config.yaml
norm: "layernorm"
norm_place: "pre"
positions: "rope"
qk_norm: false
init_std_down: 0.0
decay_fraction: 0.734
Each number is 200 + 40 x the weight over the matrix's rms, rounded and kept within 0 to 999. Layers, rows and columns count from 0.

# layer 21 attention query, 128x192, rms 0.0777, rows 105-127, columns 144-191
197,194,205,213,191,225,197,182,246,239,238,184,161,210,183,225,229,208,194,179,242,191,219,164,160,226,205,193,221,172,200,157,167,224,148,221,231,193,162,210,155,208,170,245,221,206,190,236
208,160,193,174,228,244,164,207,197,214,279,228,122,195,162,213,232,172,182,196,158,174,205,161,177,224,206,180,183,155,226,206,240,185,235,237,227,199,169,235,218,270,182,234,183,234,213,183
254,203,185,225,181,167,205,179,196,167,127,193,233,201,262,208,192,191,256,218,183,244,191,243,248,165,198,209,184,224,227,207,194,168,203,219,168,236,222,216,206,156,210,153,164,181,186,196
191,161,145,153,187,252,229,230,224,196,216,154,116,225,155,221,237,190,164,170,174,198,226,164,172,254,170,139,256,155,216,204,179,190,226,200,237,144,195,242,199,180,185,219,199,209,258,162
222,229,174,210,173,197,186,174,156,179,191,193,243,219,184,190,181,207,173,223,191,233,203,188,229,155,147,208,166,176,192,271,220,197,179,196,238,200,251,250,198,227,175,202,184,234,219,194
225,255,231,219,164,161,222,153,188,168,167,113,312,186,192,170,164,278,214,232,140,202,118,263,280,131,161,206,172,190,137,209,249,208,224,200,185,210,218,165,174,148,209,197,227,202,183,229
186,193,224,226,177,213,171,190,220,213,211,223,191,203,223,201,170,221,247,211,202,205,244,179,164,182,218,247,201,138,262,168,194,160,198,228,190,189,178,166,193,164,209,142,265,160,219,168
224,222,174,198,111,192,167,173,201,180,135,212,183,169,190,162,210,108,198,226,137,282,203,165,243,236,148,226,203,188,150,254,210,229,239,223,242,198,204,242,115,172,197,214,227,192,234,194
206,266,245,247,157,151,191,178,258,98,182,284,323,189,200,136,176,222,265,245,255,240,117,250,250,198,240,228,226,218,261,203,159,219,169,161,191,174,188,196,209,144,219,197,223,225,202,226
185,218,143,217,207,215,195,179,195,222,144,167,182,188,264,177,179,138,144,277,245,312,185,231,188,191,284,218,187,199,191,185,201,333,187,116,132,249,197,261,213,199,224,75,208,167,208,235
272,257,186,255,220,95,162,190,204,228,110,142,257,245,199,222,180,232,137,190,148,174,178,264,210,214,254,226,92,204,231,193,276,187,165,242,171,209,228,182,222,203,196,154,203,232,126,182
201,73,299,217,197,124,234,233,174,252,214,134,290,193,189,195,253,243,207,175,221,223,263,309,155,187,181,199,209,126,216,157,174,64,254,204,158,223,222,123,227,209,232,109,204,227,208,242
218,302,80,189,286,277,233,218,251,202,79,131,272,200,311,204,261,198,151,144,143,251,108,192,150,234,283,176,222,215,47,219,196,171,91,193,91,163,183,277,291,266,142,161,137,208,238,123
263,254,368,212,196,319,202,160,187,125,321,86,254,225,186,170,281,199,191,277,198,212,178,188,233,222,240,218,277,320,76,145,189,256,328,303,138,207,89,103,163,155,247,270,225,70,140,108
125,241,294,189,215,188,257,240,257,250,286,139,199,253,112,209,228,209,154,277,265,287,157,233,266,186,200,200,299,225,166,286,203,224,215,97,201,198,135,216,195,225,231,225,206,165,164,224
120,321,172,246,211,234,206,112,166,199,139,202,197,150,218,266,100,214,195,89,153,214,139,142,258,233,132,212,76,206,244,247,220,158,199,214,200,117,236,287,45,226,250,170,204,256,240,314
216,37,137,241,157,194,237,216,253,314,199,180,176,197,149,255,196,236,260,196,217,241,239,111,255,270,112,140,178,217,209,319,82,290,182,155,120,55,309,185,158,239,205,241,248,253,327,189
261,240,281,373,135,141,261,284,240,244,281,146,252,191,164,71,121,327,111,225,110,199,211,272,258,205,290,168,167,153,261,351,278,217,179,354,247,199,143,149,143,135,224,241,245,173,251,171
174,85,157,224,138,170,207,316,168,174,271,241,171,145,174,184,84,96,202,140,277,33,133,172,201,239,284,187,197,83,183,233,187,184,235,255,209,256,248,281,231,200,227,139,195,308,273,215
162,143,244,218,149,242,101,30,157,54,173,283,250,288,213,184,253,235,209,131,207,275,197,149,202,178,161,229,138,80,164,283,146,188,197,125,141,63,163,148,183,134,195,208,196,152,241,143
270,305,227,210,224,158,150,205,140,233,381,268,98,175,166,161,322,143,170,111,222,198,246,280,238,217,381,175,212,290,327,257,282,302,206,221,288,125,172,347,223,229,106,180,189,112,281,157
175,170,172,144,273,187,329,282,183,159,203,126,247,171,328,254,164,257,266,274,123,249,223,265,127,220,134,105,211,225,227,270,227,206,154,113,185,23,232,215,248,201,148,308,176,248,170,205
202,220,123,137,310,361,234,254,298,247,272,110,202,226,225,278,244,231,196,158,212,115,182,251,202,204,188,173,232,194,159,201,198,193,232,270,298,184,250,99,211,181,197,177,184,199,224,175
# layer 21 attention key, 128x192, rms 0.0771, rows 105-127, columns 144-191
242,226,199,218,206,190,195,203,197,201,216,236,162,160,167,213,183,204,169,180,166,213,130,182,226,194,194,230,201,177,232,211,226,129,201,205,130,210,203,191,211,191,177,208,234,178,232,207
180,246,205,212,254,206,146,261,205,228,190,188,181,256,181,199,216,182,142,209,254,189,179,195,188,228,240,167,192,207,200,152,206,149,226,195,231,173,185,180,225,210,191,167,244,207,181,153
205,189,184,173,214,217,230,191,225,211,217,204,197,236,239,184,208,176,168,146,220,211,201,189,181,179,242,194,155,170,212,226,200,261,208,229,241,182,216,170,133,224,227,183,197,173,195,168
170,186,175,225,224,184,162,212,185,221,145,137,171,217,224,197,190,179,187,203,172,224,197,237,189,211,241,190,257,174,208,207,212,178,218,155,255,198,200,185,204,215,237,149,200,168,168,227
161,204,133,151,216,236,226,204,190,222,151,185,190,265,244,172,219,175,144,182,159,196,227,189,171,240,247,179,215,175,197,201,174,214,205,222,259,157,201,194,194,160,177,186,167,180,176,206
189,189,211,229,243,251,254,168,230,226,218,239,247,168,253,221,214,194,235,161,201,140,133,174,201,209,240,229,237,238,205,181,163,171,194,232,183,233,211,182,209,224,161,217,120,124,248,223
174,199,209,241,181,195,221,227,186,207,297,200,238,146,213,179,205,234,235,216,215,128,171,182,240,254,211,208,212,228,250,172,197,201,207,232,263,217,149,239,206,174,192,241,174,185,244,233
191,167,179,131,233,235,185,283,186,153,196,145,204,294,218,217,217,242,232,182,163,240,173,151,182,165,215,120,266,180,157,270,225,196,286,176,272,192,196,188,155,170,183,150,129,146,99,173
222,185,194,150,160,163,164,213,156,183,198,242,242,131,197,183,191,150,192,213,197,200,205,213,230,197,193,175,173,172,217,205,185,272,217,249,196,218,229,242,154,144,180,181,197,219,249,214
213,192,168,139,220,283,143,153,140,205,166,218,201,254,201,186,196,201,204,319,165,243,229,150,254,150,132,237,263,110,189,220,192,218,248,189,219,134,223,272,273,173,179,261,256,167,184,200
215,203,217,171,130,125,241,162,281,180,166,188,156,245,186,176,261,107,207,207,146,195,214,175,254,176,272,171,156,245,199,157,254,250,200,157,140,212,206,131,232,285,172,106,128,129,126,173
213,192,277,232,208,205,262,189,180,230,214,213,234,194,95,180,178,252,174,244,240,202,220,215,211,256,202,179,192,149,244,148,140,214,187,168,295,209,130,124,24,197,192,152,314,195,221,198
196,141,180,250,214,157,245,277,263,280,215,191,193,241,236,172,255,215,186,157,191,222,136,236,230,183,193,186,227,215,127,255,199,201,208,175,183,330,206,180,230,356,187,135,154,263,210,240
199,198,229,212,173,165,159,230,251,148,187,212,228,322,165,187,275,185,186,252,162,285,155,222,129,157,165,159,178,282,185,127,283,97,226,214,149,244,194,157,122,175,232,205,78,142,199,185
153,208,282,113,326,200,205,238,266,264,257,114,157,189,181,179,221,298,281,213,227,103,175,208,172,128,217,106,180,242,150,128,245,291,152,156,206,234,149,253,211,175,320,221,245,115,230,180
87,282,271,145,266,298,247,196,197,226,150,192,187,69,210,247,152,123,181,232,284,178,162,163,258,137,98,188,118,292,189,197,216,180,205,266,143,150,179,258,185,205,432,141,13,67,158,190
178,243,141,250,79,121,194,203,108,141,218,230,187,176,173,214,201,252,290,210,237,187,180,186,228,186,256,118,333,445,235,132,79,152,246,233,184,177,178,230,87,362,166,154,272,220,366,262
293,189,267,258,5,171,174,240,190,281,146,225,132,176,48,137,153,248,201,217,168,149,251,258,209,226,235,118,293,246,153,257,221,201,197,239,185,252,165,188,248,254,234,311,208,195,157,248
162,194,103,257,117,184,264,268,270,140,347,156,231,266,153,179,182,100,134,204,193,118,239,180,174,141,174,201,216,172,178,213,306,322,234,254,263,242,170,234,179,205,316,173,180,242,213,218
112,105,252,249,148,213,105,186,270,221,211,265,172,207,176,188,146,297,131,231,172,192,217,136,197,225,211,110,262,235,227,193,191,267,199,191,237,62,229,162,202,289,168,198,247,142,245,216
264,233,291,178,310,219,213,241,111,286,287,286,189,181,226,204,179,269,118,164,314,165,234,163,185,236,186,227,167,228,174,223,154,125,219,210,233,82,193,218,245,228,141,284,123,46,338,143
272,210,233,202,250,167,201,208,318,100,217,141,251,118,240,156,141,223,208,337,164,228,190,152,210,349,229,152,146,123,211,185,298,283,162,254,102,142,147,203,147,114,178,209,201,230,183,209
239,206,60,182,282,214,154,119,281,130,249,215,192,154,268,225,206,243,209,94,222,266,264,180,153,220,181,273,206,217,292,247,190,254,244,262,169,210,238,261,185,247,289,303,145,225,129,292
# layer 21 attention value, 128x192, rms 0.0909, rows 96-127, columns 144-191
172,122,193,142,197,99,232,186,219,218,229,224,86,230,185,213,182,150,167,224,214,222,375,184,129,152,199,244,193,229,135,249,209,180,201,98,172,163,205,182,182,263,177,248,201,137,201,199
169,256,137,209,120,194,204,182,164,175,252,105,193,139,241,226,208,164,172,198,166,68,241,241,243,197,308,296,145,209,188,215,174,183,127,136,278,162,240,181,124,271,237,123,225,194,251,201
211,228,199,280,217,189,210,242,163,286,184,128,271,198,148,180,134,178,285,214,216,174,152,212,170,244,247,241,186,264,207,142,125,116,220,141,254,291,258,179,142,164,203,84,238,239,225,148
146,78,243,198,246,165,210,265,183,279,178,216,268,218,206,135,220,234,241,204,277,172,150,201,144,207,154,223,182,185,197,207,189,272,223,182,147,144,267,230,249,187,165,199,238,199,153,189
219,257,151,226,207,242,187,170,290,140,257,149,111,130,250,260,204,159,161,129,204,211,219,220,198,156,112,170,144,165,141,202,176,186,212,210,223,191,275,233,180,225,212,145,247,186,211,180
240,166,222,177,195,208,198,193,179,272,190,134,157,176,163,202,204,148,290,180,170,238,115,211,293,149,278,294,259,314,161,232,203,253,154,212,134,211,132,178,152,199,166,290,234,188,163,155
173,201,163,150,155,228,190,178,111,222,253,142,236,211,148,322,242,212,215,255,202,222,206,180,207,141,210,226,204,177,183,283,162,203,207,201,282,205,222,125,238,183,255,235,235,215,209,154
196,159,208,172,161,268,237,179,119,172,201,158,201,220,222,203,204,256,221,183,216,201,182,241,248,194,162,238,208,244,241,223,229,219,183,296,208,181,211,182,168,114,133,222,185,168,157,217
143,210,203,275,192,252,229,225,213,136,167,288,247,255,163,208,169,186,175,200,220,136,155,182,154,173,278,195,218,204,119,153,172,284,195,219,233,165,169,191,218,175,258,231,199,255,157,253
204,252,226,253,182,132,156,242,202,166,171,224,270,200,225,194,217,209,141,131,189,158,186,231,213,278,139,189,115,117,211,311,182,246,270,107,224,188,237,146,174,165,221,243,201,173,223,246
242,141,243,184,174,184,220,203,216,182,196,232,162,277,103,139,212,187,157,254,234,199,181,255,188,172,253,145,185,164,177,189,144,223,229,277,114,186,241,191,198,243,174,56,210,207,238,135
155,133,156,164,237,191,209,235,294,129,112,258,136,248,172,255,174,156,118,233,324,190,228,182,270,203,192,257,215,190,290,249,168,260,245,101,185,234,137,230,149,140,239,182,290,201,219,280
232,216,193,162,212,168,215,179,237,198,230,173,238,221,225,231,190,210,227,151,222,210,152,196,178,236,202,218,198,186,239,264,213,190,203,244,283,137,194,173,219,197,157,194,202,248,172,254
193,242,228,121,230,187,250,147,195,286,194,188,193,229,159,135,174,225,180,167,205,259,170,265,176,195,204,154,152,177,217,55,226,194,282,193,192,185,210,239,182,309,172,230,220,237,261,246
180,230,215,252,215,133,190,222,207,173,217,211,193,261,181,167,185,339,166,190,194,245,196,127,293,216,149,124,142,220,139,267,196,253,219,304,195,216,144,113,217,246,158,129,281,216,193,181
185,218,215,290,175,169,215,213,195,250,162,247,251,145,198,147,247,147,223,231,227,245,262,122,205,212,217,211,194,178,279,123,253,198,334,196,212,156,135,210,287,213,230,158,184,234,173,190
214,134,186,169,153,264,252,221,226,183,184,186,134,191,147,208,208,114,149,181,183,208,212,267,298,208,236,190,207,182,250,190,235,114,145,217,194,155,132,197,227,209,155,274,162,161,167,293
284,121,187,202,183,279,156,191,182,189,158,127,204,214,176,201,198,183,231,185,184,203,218,229,133,191,231,308,160,212,167,138,167,121,234,193,178,179,267,132,195,235,174,186,193,131,232,160
220,192,211,230,188,286,226,285,291,300,133,203,183,203,150,204,189,158,240,188,231,274,184,205,191,169,321,216,253,171,214,289,129,105,223,238,175,181,213,191,262,253,232,137,188,261,250,200
171,172,272,175,174,170,154,242,217,236,235,155,185,177,217,214,183,234,195,280,204,166,202,150,235,252,116,137,201,186,300,209,188,234,132,191,233,228,237,183,131,286,216,257,201,211,237,275
196,339,172,192,190,259,181,133,108,199,165,253,167,190,220,133,210,159,234,247,155,204,223,234,157,221,276,238,216,276,255,261,186,287,151,109,224,198,204,229,238,136,241,157,180,173,222,188
232,198,200,202,212,259,150,167,285,218,224,160,148,206,244,135,202,182,231,258,223,257,141,176,323,195,245,144,187,138,132,255,189,230,266,131,187,168,154,234,199,193,215,165,198,134,196,261
247,118,216,231,205,166,197,153,135,220,236,191,130,192,191,177,218,122,130,165,208,200,223,198,222,195,116,159,236,222,46,197,180,231,198,148,181,191,204,263,151,176,253,96,160,237,209,58
202,199,267,172,248,173,256,201,288,165,218,181,219,201,185,113,212,267,134,160,238,303,289,222,196,160,331,147,229,160,197,175,156,83,206,260,159,225,197,201,170,212,258,195,200,237,249,155
146,216,190,204,186,144,236,176,199,140,258,203,236,208,229,166,222,250,189,139,224,190,258,111,250,186,190,204,163,227,305,164,197,199,145,179,151,265,136,176,265,236,177,203,125,171,199,117
286,166,177,216,184,207,150,228,171,241,236,228,187,223,170,268,223,133,186,188,292,152,208,179,323,195,269,269,149,144,231,183,189,164,253,188,176,184,166,231,191,215,170,171,134,184,120,207
227,220,222,137,174,300,220,206,191,185,88,225,190,168,260,212,221,163,160,212,159,92,270,214,212,289,222,238,132,203,211,228,230,128,231,122,239,254,193,208,158,181,144,173,306,271,91,190
183,164,229,220,185,214,160,283,267,277,185,217,207,217,195,160,175,180,215,125,120,242,254,186,246,223,247,247,209,228,293,112,186,109,179,278,236,186,129,247,196,218,250,216,163,127,220,172
202,183,246,362,182,152,214,226,40,252,214,264,248,199,212,229,188,201,266,163,137,215,166,156,199,214,285,251,166,207,212,220,183,89,241,240,150,222,187,118,124,183,249,234,212,210,145,77
204,217,231,162,224,133,149,189,184,252,208,190,82,216,199,318,200,131,167,230,237,179,205,210,151,246,186,194,139,102,232,283,231,189,146,226,198,275,257,159,269,192,157,203,173,196,239,177
202,202,146,278,236,195,217,197,272,206,243,210,218,228,190,278,144,184,254,217,220,343,229,219,186,184,128,154,143,268,215,252,176,208,193,316,226,225,146,154,134,201,235,152,261,184,208,172
145,286,164,148,222,149,147,219,204,261,167,163,221,214,232,230,249,197,270,263,216,96,360,180,224,260,316,195,195,267,124,284,174,242,238,251,218,146,143,190,215,254,171,248,200,233,202,182
# layer 21 attention output (transposed), 128x192, rms 0.111, rows 96-127, columns 144-191
168,252,151,204,153,179,232,217,249,175,151,155,257,247,253,146,224,161,174,212,154,159,194,197,228,186,200,227,182,135,211,269,142,226,109,164,217,245,188,180,118,167,298,249,213,162,143,254
124,176,106,274,244,233,180,104,171,203,212,167,237,114,196,259,120,242,248,126,158,242,239,234,243,241,166,161,221,217,153,196,169,190,314,147,253,190,156,252,181,112,181,218,181,112,245,225
216,168,263,235,189,175,125,144,171,77,180,269,152,168,206,162,180,184,191,155,351,193,192,117,191,169,284,220,192,175,235,144,239,160,211,159,238,198,168,208,198,232,307,223,221,166,177,162
212,245,230,126,177,192,180,177,186,145,193,255,89,202,236,189,152,141,217,176,120,222,250,220,256,189,235,141,275,278,190,198,231,156,217,190,135,159,241,165,157,108,256,222,150,164,276,150
181,75,249,206,169,221,206,109,200,226,115,223,261,268,194,285,219,207,180,158,198,216,205,69,218,197,205,190,197,266,176,209,112,196,104,267,254,212,224,226,213,162,277,239,146,259,186,156
153,217,118,205,294,188,222,162,243,274,177,219,245,200,116,203,282,255,174,285,169,159,269,261,196,199,168,165,178,101,111,154,261,133,94,130,208,187,191,234,163,167,244,224,152,232,171,145
251,172,175,281,236,211,148,217,214,118,141,191,125,247,289,211,198,184,304,242,239,155,234,159,211,234,128,133,199,155,263,182,219,249,195,217,207,202,177,286,223,255,209,190,150,180,186,234
177,237,176,249,252,248,137,210,182,226,256,198,154,125,202,192,158,180,172,262,130,298,269,270,161,158,206,212,251,114,234,251,217,170,139,196,87,94,209,207,245,212,252,232,169,219,142,239
268,195,209,213,212,212,136,248,216,259,217,157,164,162,259,136,140,228,202,152,264,210,238,266,187,201,204,288,192,210,213,147,218,196,217,221,225,231,225,173,203,197,143,147,192,171,200,176
263,266,195,117,211,269,233,294,241,138,125,174,139,124,238,211,157,198,242,127,163,246,222,196,274,160,247,149,206,168,88,175,191,254,193,156,201,175,217,214,255,231,187,140,121,170,148,149
237,223,171,194,204,249,203,163,222,270,185,244,197,204,122,103,177,264,215,148,195,234,221,140,193,114,201,196,205,198,212,189,237,178,178,139,239,254,202,243,201,155,242,187,92,172,135,114
222,271,161,220,196,211,187,161,156,300,238,140,290,189,243,205,244,289,133,190,222,228,135,169,225,168,134,228,276,123,176,265,218,176,211,230,263,231,217,169,252,285,144,220,98,188,196,176
130,172,195,202,260,212,170,232,221,216,178,281,248,158,260,292,156,193,217,237,118,219,183,191,178,116,247,226,231,207,169,206,180,180,184,148,143,201,210,249,155,127,274,232,174,154,260,260
290,145,212,225,134,201,192,203,167,175,180,233,247,242,229,242,203,240,229,214,231,252,140,210,42,224,267,196,225,223,214,239,120,201,169,163,163,196,204,169,186,160,231,214,159,198,176,195
232,209,146,204,102,203,180,203,151,212,115,204,122,231,215,141,166,112,130,203,152,149,261,205,223,254,298,204,289,184,234,169,234,213,253,215,209,196,210,236,216,222,214,179,167,204,234,181
283,241,159,114,245,166,310,154,200,143,197,167,275,237,96,241,188,179,182,168,251,187,113,238,178,246,256,180,314,262,111,186,149,177,249,167,201,156,161,193,210,168,271,205,230,81,169,215
169,186,166,143,158,212,153,152,220,269,133,198,247,136,225,247,146,184,244,271,180,233,197,187,118,122,260,113,219,311,300,216,195,247,237,81,255,223,226,162,202,141,163,166,123,257,192,144
209,223,180,182,211,225,133,201,153,264,157,183,213,179,291,169,206,172,241,251,194,216,154,287,167,280,199,195,100,234,243,173,272,244,120,248,227,94,188,163,165,126,201,201,214,268,261,210
253,223,208,208,181,206,196,145,187,201,270,219,250,240,223,96,230,235,143,178,98,158,190,197,241,60,219,150,220,273,218,226,263,205,171,283,178,206,188,235,243,163,281,244,203,180,174,258
218,177,201,229,240,180,208,228,182,150,168,137,164,317,205,94,191,157,169,215,166,215,177,239,233,179,238,182,334,122,268,225,276,251,282,234,105,215,176,144,153,162,145,105,197,208,144,186
157,191,211,214,266,144,172,197,224,213,219,204,203,181,149,116,259,162,227,150,167,244,78,201,243,100,191,251,177,96,196,204,246,279,189,313,208,247,194,229,152,230,118,274,212,120,131,148
158,197,230,183,99,167,265,174,152,171,173,191,131,249,264,221,203,191,213,233,180,188,276,208,262,253,174,246,155,213,181,226,175,166,181,220,173,170,175,244,252,176,222,163,173,329,260,248
122,282,138,160,146,218,182,265,195,207,176,277,165,209,264,185,153,148,213,164,200,195,116,127,170,207,197,199,312,138,240,192,214,252,214,199,133,199,212,221,229,259,188,269,259,126,202,218
189,180,184,208,156,216,203,170,209,232,196,159,122,216,249,250,195,174,112,201,141,141,155,275,109,217,199,203,126,230,229,248,224,118,227,221,139,255,222,184,234,149,164,157,282,188,95,256
101,245,238,244,197,258,221,148,141,174,160,150,168,228,219,239,183,269,244,250,237,254,120,247,100,241,235,228,195,192,168,214,193,216,223,248,229,178,177,212,165,265,254,213,240,252,214,275
171,122,178,243,182,263,220,132,224,201,269,187,206,170,204,164,187,309,194,276,161,221,193,134,186,181,172,174,260,185,233,141,180,229,204,211,281,117,145,216,223,160,213,274,215,273,242,248
172,190,93,242,316,134,307,237,219,149,269,228,252,193,193,204,80,133,146,195,167,211,177,247,276,188,249,162,84,265,296,217,173,208,145,214,156,111,224,241,210,230,224,163,179,143,307,187
215,177,165,193,148,300,202,96,210,212,149,238,228,83,184,149,153,217,156,133,180,205,227,177,175,210,225,164,155,262,75,201,297,222,168,181,233,186,181,198,140,215,188,104,248,209,130,180
149,276,279,224,197,232,202,128,187,167,174,192,194,252,273,215,134,203,213,138,193,169,220,204,199,234,222,164,222,161,134,217,252,266,144,138,103,213,228,231,150,223,172,62,266,151,264,211
153,146,136,209,157,166,214,186,215,179,178,234,192,182,252,231,138,284,229,298,206,143,154,235,293,197,194,213,176,168,141,190,242,151,168,209,84,124,214,223,188,245,136,226,114,181,210,159
276,151,214,197,129,301,210,199,193,193,139,193,226,154,242,294,235,174,101,237,96,54,140,232,194,132,249,195,195,178,144,160,165,246,212,170,163,232,167,140,155,178,190,170,141,205,337,162
174,136,231,260,194,114,244,154,240,136,103,181,166,120,187,175,233,224,141,136,213,183,91,209,159,155,129,228,245,178,196,111,179,295,84,219,184,219,229,226,178,274,100,152,245,97,244,219
# layer 21 MLP up, 768x192, rms 0.145, rows 0-17, columns 144-191
227,197,269,193,179,199,213,156,161,224,272,164,234,189,221,260,189,267,261,224,195,188,169,221,151,140,109,193,209,209,237,279,211,189,202,114,154,203,180,236,312,140,163,217,171,177,211,180
252,263,206,231,153,215,265,115,299,206,189,262,171,199,130,181,121,192,124,263,137,155,240,245,226,225,135,202,143,146,161,107,131,170,198,280,218,183,222,214,233,227,262,246,204,217,194,140
172,238,226,146,246,225,242,220,204,223,216,191,237,215,212,184,177,190,199,240,197,176,202,185,222,190,150,208,200,168,196,202,196,221,167,174,160,258,184,218,197,166,197,204,191,219,120,168
183,194,178,188,152,163,237,198,158,215,277,204,294,206,185,209,175,175,182,166,179,154,223,174,156,178,212,189,130,158,195,128,234,264,212,128,217,121,221,149,249,160,198,216,137,153,252,147
245,206,223,135,179,140,273,175,235,285,204,216,193,282,181,195,231,175,203,168,243,245,182,192,236,149,211,196,137,316,277,208,201,202,223,216,238,192,209,181,195,238,116,226,222,87,224,211
228,246,192,177,233,143,150,190,169,182,222,209,154,193,242,222,279,151,238,217,230,205,206,186,263,204,229,191,185,265,261,272,201,200,199,298,224,276,151,217,154,147,183,188,201,182,176,237
257,213,197,148,214,151,167,207,131,235,189,225,162,265,110,240,273,195,195,256,195,186,314,146,196,259,227,140,198,154,259,259,245,127,187,216,245,181,229,210,182,153,168,228,212,140,218,147
187,241,204,182,163,106,222,233,190,167,190,223,201,136,202,210,240,206,217,231,182,209,164,185,190,263,223,253,211,243,214,188,173,249,179,135,152,154,139,184,193,219,124,175,262,254,88,184
204,203,210,217,224,234,257,292,229,236,183,243,174,201,170,219,184,184,191,197,266,143,195,199,218,129,250,171,197,179,115,165,249,164,143,120,291,248,229,169,234,171,158,255,211,162,219,193
243,172,228,181,192,150,221,165,179,261,303,217,155,201,217,143,214,308,257,265,203,205,214,188,276,221,214,222,202,174,154,214,213,185,215,249,255,158,168,241,237,196,177,150,238,122,195,209
246,224,162,214,242,116,195,210,187,179,236,173,173,147,182,190,205,230,207,167,213,242,224,185,208,161,229,210,191,129,216,225,160,237,191,169,232,258,203,167,197,217,165,207,261,237,182,243
141,281,195,245,234,192,276,301,167,186,145,241,155,205,199,175,264,182,238,158,228,237,198,228,244,201,206,251,207,236,190,247,197,256,231,153,129,178,296,202,206,197,115,128,215,128,201,182
268,245,232,219,254,158,198,230,274,179,158,208,173,245,248,195,165,168,195,209,147,152,208,77,117,145,222,144,170,234,182,205,231,219,157,264,133,192,200,228,230,131,173,248,202,190,295,162
253,202,188,230,209,192,226,253,270,190,233,206,214,188,194,224,204,166,175,136,166,167,242,221,181,150,173,249,188,135,174,220,216,204,219,158,236,218,202,206,153,163,206,177,136,175,174,209
213,189,174,214,194,211,273,197,154,235,202,181,251,230,324,284,240,165,313,171,208,180,190,186,222,181,174,163,212,290,219,172,151,249,165,201,250,234,245,159,163,201,191,232,133,186,281,183
229,155,234,231,157,138,176,218,195,257,170,232,127,215,185,157,95,270,99,188,213,155,227,206,233,168,149,173,199,247,146,223,204,180,240,218,235,252,285,223,198,181,212,200,272,202,154,132
296,214,198,185,247,206,211,201,169,248,199,247,163,193,231,197,236,230,182,236,216,207,185,235,241,186,224,195,224,163,205,184,175,194,145,143,181,181,156,145,186,165,181,208,239,197,242,196
196,162,185,170,225,154,162,217,218,247,204,155,264,135,223,159,165,141,183,234,227,171,267,184,191,235,142,126,182,116,153,182,218,226,269,190,206,187,205,163,224,177,210,231,172,307,160,236
# layer 21 MLP down (transposed), 768x192, rms 0.104, rows 0-16, columns 144-191
196,215,160,215,173,162,302,195,197,165,161,287,163,257,140,86,236,207,215,223,173,180,182,243,231,241,241,183,176,134,246,144,217,160,232,205,235,138,159,184,185,214,248,233,223,165,180,208
187,166,222,203,278,162,195,174,248,187,157,228,222,231,229,134,243,200,211,162,157,141,173,137,174,206,191,137,269,192,250,150,131,218,260,184,232,159,157,254,156,199,157,135,150,196,207,163
182,228,192,191,180,180,215,176,236,201,170,196,207,199,152,162,199,225,235,200,207,191,168,213,222,195,208,192,225,184,194,183,236,167,225,232,233,205,199,224,246,151,211,95,195,176,234,257
220,155,183,201,194,200,158,225,195,154,147,181,165,178,213,188,171,171,162,233,148,245,185,228,230,176,208,150,210,183,270,259,256,246,203,171,235,241,157,205,146,176,172,183,249,162,155,268
178,213,233,267,213,259,124,242,181,210,186,220,212,255,210,305,244,253,203,237,215,172,195,175,165,168,187,176,115,212,245,181,180,235,152,181,218,211,148,172,153,228,251,217,201,248,206,136
115,199,232,196,192,237,226,177,249,262,181,160,214,221,108,154,150,196,258,221,165,289,151,196,202,203,216,215,207,157,236,222,96,242,208,170,161,165,204,152,229,183,130,170,195,162,271,234
240,152,206,209,204,203,186,208,193,187,183,248,225,210,310,197,279,166,202,205,211,165,161,211,154,223,278,252,147,245,148,170,218,199,219,223,255,295,241,217,137,163,180,284,218,191,177,178
143,154,189,161,199,231,188,96,175,195,174,177,188,239,255,172,199,241,178,265,195,169,275,255,236,231,221,141,157,130,194,202,129,223,259,164,214,197,197,265,169,109,234,263,149,262,261,222
249,148,265,177,195,160,222,116,165,157,186,324,128,91,227,176,224,233,252,225,232,189,222,224,271,287,176,112,187,218,241,222,152,165,157,226,189,218,183,157,175,238,178,161,180,143,163,200
243,176,87,237,229,128,198,245,234,162,193,161,200,261,176,284,167,200,194,159,175,156,160,177,159,142,224,244,114,266,203,234,264,265,180,154,156,234,133,181,174,236,232,272,266,222,140,276
207,191,184,198,293,185,158,190,164,205,184,174,198,199,197,229,171,206,206,247,227,130,266,182,243,189,197,194,193,170,214,207,193,170,214,218,201,155,196,135,177,196,219,235,216,183,226,194
225,216,157,138,158,160,146,238,162,237,214,233,194,125,216,170,199,187,186,233,252,191,228,211,225,223,217,244,257,247,190,222,270,177,254,232,182,181,246,156,126,202,204,193,174,229,198,211
221,263,170,156,202,226,171,195,166,157,149,177,183,143,203,303,138,172,202,261,281,195,153,226,256,178,155,278,149,193,265,283,187,169,225,195,99,147,166,275,217,173,201,191,238,193,248,198
177,158,143,215,245,175,132,178,160,199,243,165,215,186,155,203,216,264,199,238,174,187,221,189,225,189,224,193,124,202,232,216,195,196,146,225,223,203,166,259,222,187,131,189,193,221,222,218
234,143,199,164,210,206,252,213,177,201,240,316,210,198,191,207,213,134,187,202,231,179,166,200,217,215,181,225,247,145,259,190,238,141,240,283,181,178,147,165,211,195,280,212,278,199,224,186
196,201,238,206,219,234,210,157,171,234,245,230,185,194,175,221,209,165,220,179,244,204,236,196,258,298,236,197,237,201,250,183,153,192,176,193,244,157,236,208,179,164,192,184,199,203,191,289
187,159,192,219,184,246,231,153,226,201,206,130,204,197,213,231,214,168,147,221,200,188,236,194,237,155,222,244,238,229,219,180,295,208,176,212,213,244,165,175,181,193,180,216,163,204,213,190